Each number is 50 + 15 x the weight over the matrix's rms, rounded and kept within 0 to 99. Layers, rows and columns count from 0.

# layer 6 attention key, 32x64, rms 0.0312, rows 0-31, columns 0-63
38 71 59 75 36 26 45 60 64 60 73 52 41 74 66 58 46 31 28 27 32 55 13 37 53 22 26 54 76 69 39 55 34 30 31 53 49 57 32 56 60 74 69 28 73 44 80 64 25 60 70 66 41 53 77 24 53 53 60 41 42 44 48 50
46 86 42 73 26 15 71 56 72 64 74 46 58 74 64 66 73 25 12 27 28 52 07 20 56 08 13 44 76 68 41 35 66 28 20 46 76 49 30 62 48 87 78 29 59 52 85 69 04 26 84 74 46 50 98 09 38 52 60 45 51 47 22 64
55 09 44 49 56 60 56 52 40 57 47 29 60 49 45 58 42 54 69 56 55 48 69 42 51 66 49 34 45 38 41 56 64 58 54 44 51 46 62 68 29 69 56 39 40 41 25 44 53 37 31 22 41 60 41 61 66 40 33 51 55 59 38 51
68 19 32 29 69 79 54 33 34 36 30 30 65 13 40 51 46 50 64 63 80 70 81 74 48 68 80 46 30 08 72 29 64 68 57 68 44 44 39 32 26 10 14 65 33 41 21 06 70 55 27 34 39 58 30 83 56 41 31 47 49 50 65 46
37 72 46 76 52 34 53 56 69 45 69 42 51 93 39 59 52 60 33 25 48 35 20 41 49 50 41 65 65 82 19 88 39 33 26 56 36 67 48 34 52 47 54 42 54 63 59 60 51 56 42 40 59 53 46 46 50 59 82 31 60 64 41 62
52 38 56 34 54 70 62 31 37 66 47 64 50 46 64 50 34 38 71 79 60 54 67 57 47 70 57 64 45 39 67 53 68 79 56 52 42 45 48 39 45 46 45 61 41 58 31 49 73 35 36 36 63 49 28 76 63 36 47 57 55 46 46 32
49 75 77 79 38 42 33 58 50 56 48 68 50 49 27 64 48 56 16 24 45 45 38 43 53 49 34 49 61 68 23 65 44 38 72 43 46 46 55 54 58 39 54 61 56 45 59 84 52 45 54 61 32 51 48 52 45 64 72 35 48 17 50 75
57 40 41 46 58 61 40 49 60 43 38 50 63 73 56 41 52 43 58 42 59 56 59 49 38 43 56 39 31 60 61 45 58 50 48 55 45 51 68 64 58 37 58 36 63 63 37 46 57 59 67 38 49 37 38 45 36 56 54 78 50 40 43 25
47 37 47 38 41 42 47 35 37 50 49 42 38 27 23 50 45 43 51 60 47 30 48 33 34 52 52 70 37 57 37 48 54 45 47 47 60 47 51 39 62 51 60 47 42 47 75 40 45 41 58 61 51 42 35 62 38 36 42 52 43 55 53 58
55 18 50 23 56 75 74 47 44 43 30 62 58 36 53 51 46 55 32 68 47 57 79 50 37 64 79 35 50 18 78 33 48 65 45 35 21 37 58 42 41 39 47 48 61 36 27 15 60 54 45 33 55 36 41 71 62 49 28 66 66 76 55 40
55 51 76 57 59 36 79 39 34 53 61 59 68 49 34 55 52 39 55 43 52 36 57 52 35 60 46 53 38 48 45 56 38 47 51 59 51 75 33 29 83 58 49 47 40 69 46 52 53 54 61 47 69 59 55 66 59 49 53 51 56 50 50 57
52 30 54 09 60 99 63 58 22 45 44 60 39 17 71 43 42 49 65 85 77 61 65 67 62 59 75 59 32 08 78 35 49 88 45 48 35 14 58 47 24 36 51 45 53 52 22 11 65 48 20 55 28 36 31 67 77 81 20 62 68 87 39 31
55 19 72 36 72 76 44 42 39 33 46 46 40 25 47 37 40 42 47 88 59 43 58 68 63 73 62 23 33 28 71 20 44 53 58 24 42 48 73 41 51 39 29 81 38 44 32 40 76 40 46 45 72 45 23 52 60 24 53 43 48 40 49 52
38 60 30 37 60 48 60 48 39 53 44 46 55 47 56 52 63 52 58 63 64 33 65 83 54 54 56 49 33 07 45 59 54 59 57 54 45 59 60 46 50 53 40 55 48 49 54 68 51 44 40 42 61 44 43 41 33 53 52 45 81 43 42 54
55 18 29 38 54 58 61 47 21 49 50 37 50 74 35 44 52 19 58 45 56 46 76 34 72 64 51 38 35 63 63 60 42 60 63 37 37 61 84 40 50 65 43 62 63 51 57 64 53 62 32 40 53 53 61 58 51 32 63 50 39 53 55 43
38 60 51 51 50 63 52 50 47 63 47 46 41 41 60 44 65 30 59 35 34 32 44 08 51 43 52 41 61 69 57 39 32 45 72 46 60 42 54 08 56 75 82 37 39 58 50 67 25 34 48 36 62 53 71 55 57 60 60 52 78 58 60 88
41 84 46 49 36 49 84 63 66 56 37 90 53 61 69 70 47 26 59 53 52 27 43 48 59 39 42 59 45 61 52 38 47 43 51 40 63 41 73 26 49 84 48 28 83 58 50 75 40 36 48 20 39 49 40 34 45 62 42 59 48 74 62 30
44 52 32 51 38 56 57 43 58 45 50 43 60 61 81 66 45 57 30 27 37 64 52 36 48 24 45 68 60 56 40 65 39 33 23 19 53 50 38 56 34 60 83 56 46 55 78 49 63 75 44 62 61 46 41 46 47 40 61 55 67 32 36 49
45 57 63 54 62 35 66 49 60 44 52 47 33 56 66 64 45 47 59 51 52 54 44 66 26 47 48 58 58 55 55 42 57 41 41 61 29 61 65 85 34 57 53 32 51 39 58 67 33 47 23 83 39 29 54 33 56 54 42 42 66 26 44 56
46 53 53 60 43 45 72 44 44 24 51 29 79 49 73 37 49 59 44 55 62 69 64 40 54 74 39 45 57 37 27 45 46 61 48 47 71 57 31 70 51 42 29 42 58 55 58 33 39 52 52 35 36 87 50 64 32 41 53 56 34 58 49 63
73 41 37 34 47 55 49 52 56 29 74 57 36 54 33 50 29 43 34 52 82 80 68 35 61 92 35 37 73 50 51 41 60 61 49 72 38 56 30 47 65 00 07 46 46 42 38 36 36 67 57 50 93 79 12 64 62 52 43 47 45 15 74 33
35 46 37 22 45 68 54 44 42 44 57 34 45 45 49 20 50 69 21 43 34 56 62 59 55 49 65 39 59 68 63 55 45 68 69 29 36 63 67 64 51 41 54 63 33 42 32 38 44 51 49 64 60 41 61 52 67 50 42 38 36 40 88 51
37 52 38 52 34 68 38 64 61 56 45 64 56 44 45 72 56 46 41 19 55 52 57 50 27 42 59 53 61 32 55 34 61 29 52 27 41 47 46 67 47 30 64 48 40 71 56 51 45 59 28 50 42 57 56 30 45 67 54 19 62 23 34 42
53 22 36 29 51 77 51 56 64 56 36 45 37 38 63 54 43 68 62 58 56 70 52 50 58 56 80 48 48 31 45 46 63 69 71 56 47 53 60 50 32 41 63 58 53 27 28 48 69 44 46 29 27 47 40 69 54 47 56 43 50 34 51 33
71 62 42 36 65 61 59 46 69 53 46 19 26 51 53 61 54 45 34 73 47 67 37 72 51 63 47 46 45 33 29 55 38 44 49 70 63 59 49 52 41 51 56 37 30 51 35 46 57 48 28 50 48 57 55 19 70 41 36 47 65 50 48 38
65 52 49 51 41 54 64 60 50 66 58 75 55 68 66 59 45 58 36 48 67 51 42 46 56 21 40 56 68 41 36 52 47 44 53 42 66 37 48 60 36 36 58 35 67 70 54 67 58 40 57 53 47 52 64 55 60 75 46 49 58 50 20 62
65 52 40 57 62 74 47 75 53 54 61 94 42 42 43 62 33 73 31 28 71 72 60 37 52 22 60 45 20 58 66 66 44 19 52 40 50 53 48 58 55 50 38 39 40 48 45 58 58 57 68 57 43 33 57 44 71 32 21 45 49 25 38 35
37 54 50 40 32 67 71 55 49 71 46 68 40 52 72 61 52 70 46 50 43 48 41 36 43 44 52 57 47 55 47 70 37 55 39 61 58 45 54 32 52 52 54 56 48 39 31 57 53 25 28 41 39 58 36 60 38 71 42 41 90 81 05 55
44 63 35 41 41 58 70 72 22 16 71 52 54 43 47 77 27 69 68 26 64 73 23 28 55 66 33 62 49 54 56 57 47 70 60 36 59 65 38 55 40 70 45 32 55 61 40 33 59 40 39 37 07 82 79 99 57 37 21 57 12 37 78 82
42 40 61 49 50 49 54 55 29 56 23 49 35 21 48 44 75 68 53 52 69 30 79 69 52 44 36 44 76 38 56 38 31 63 40 64 34 32 52 46 36 50 39 63 72 55 50 55 71 25 42 35 73 45 58 31 46 58 41 16 54 48 50 47
51 58 48 44 50 70 63 42 47 52 43 84 52 31 44 46 57 62 66 22 50 47 22 36 90 40 51 25 42 21 22 33 54 55 62 37 38 53 37 42 70 61 79 49 71 35 57 58 56 35 38 72 50 55 60 35 49 64 30 49 54 40 31 34
39 64 64 59 63 30 48 51 49 69 53 68 43 56 62 59 35 40 76 57 59 36 63 69 38 60 41 60 55 49 32 46 33 57 60 36 36 57 91 52 62 72 61 37 38 71 42 39 58 46 61 39 65 43 57 45 34 22 51 63 67 49 31 21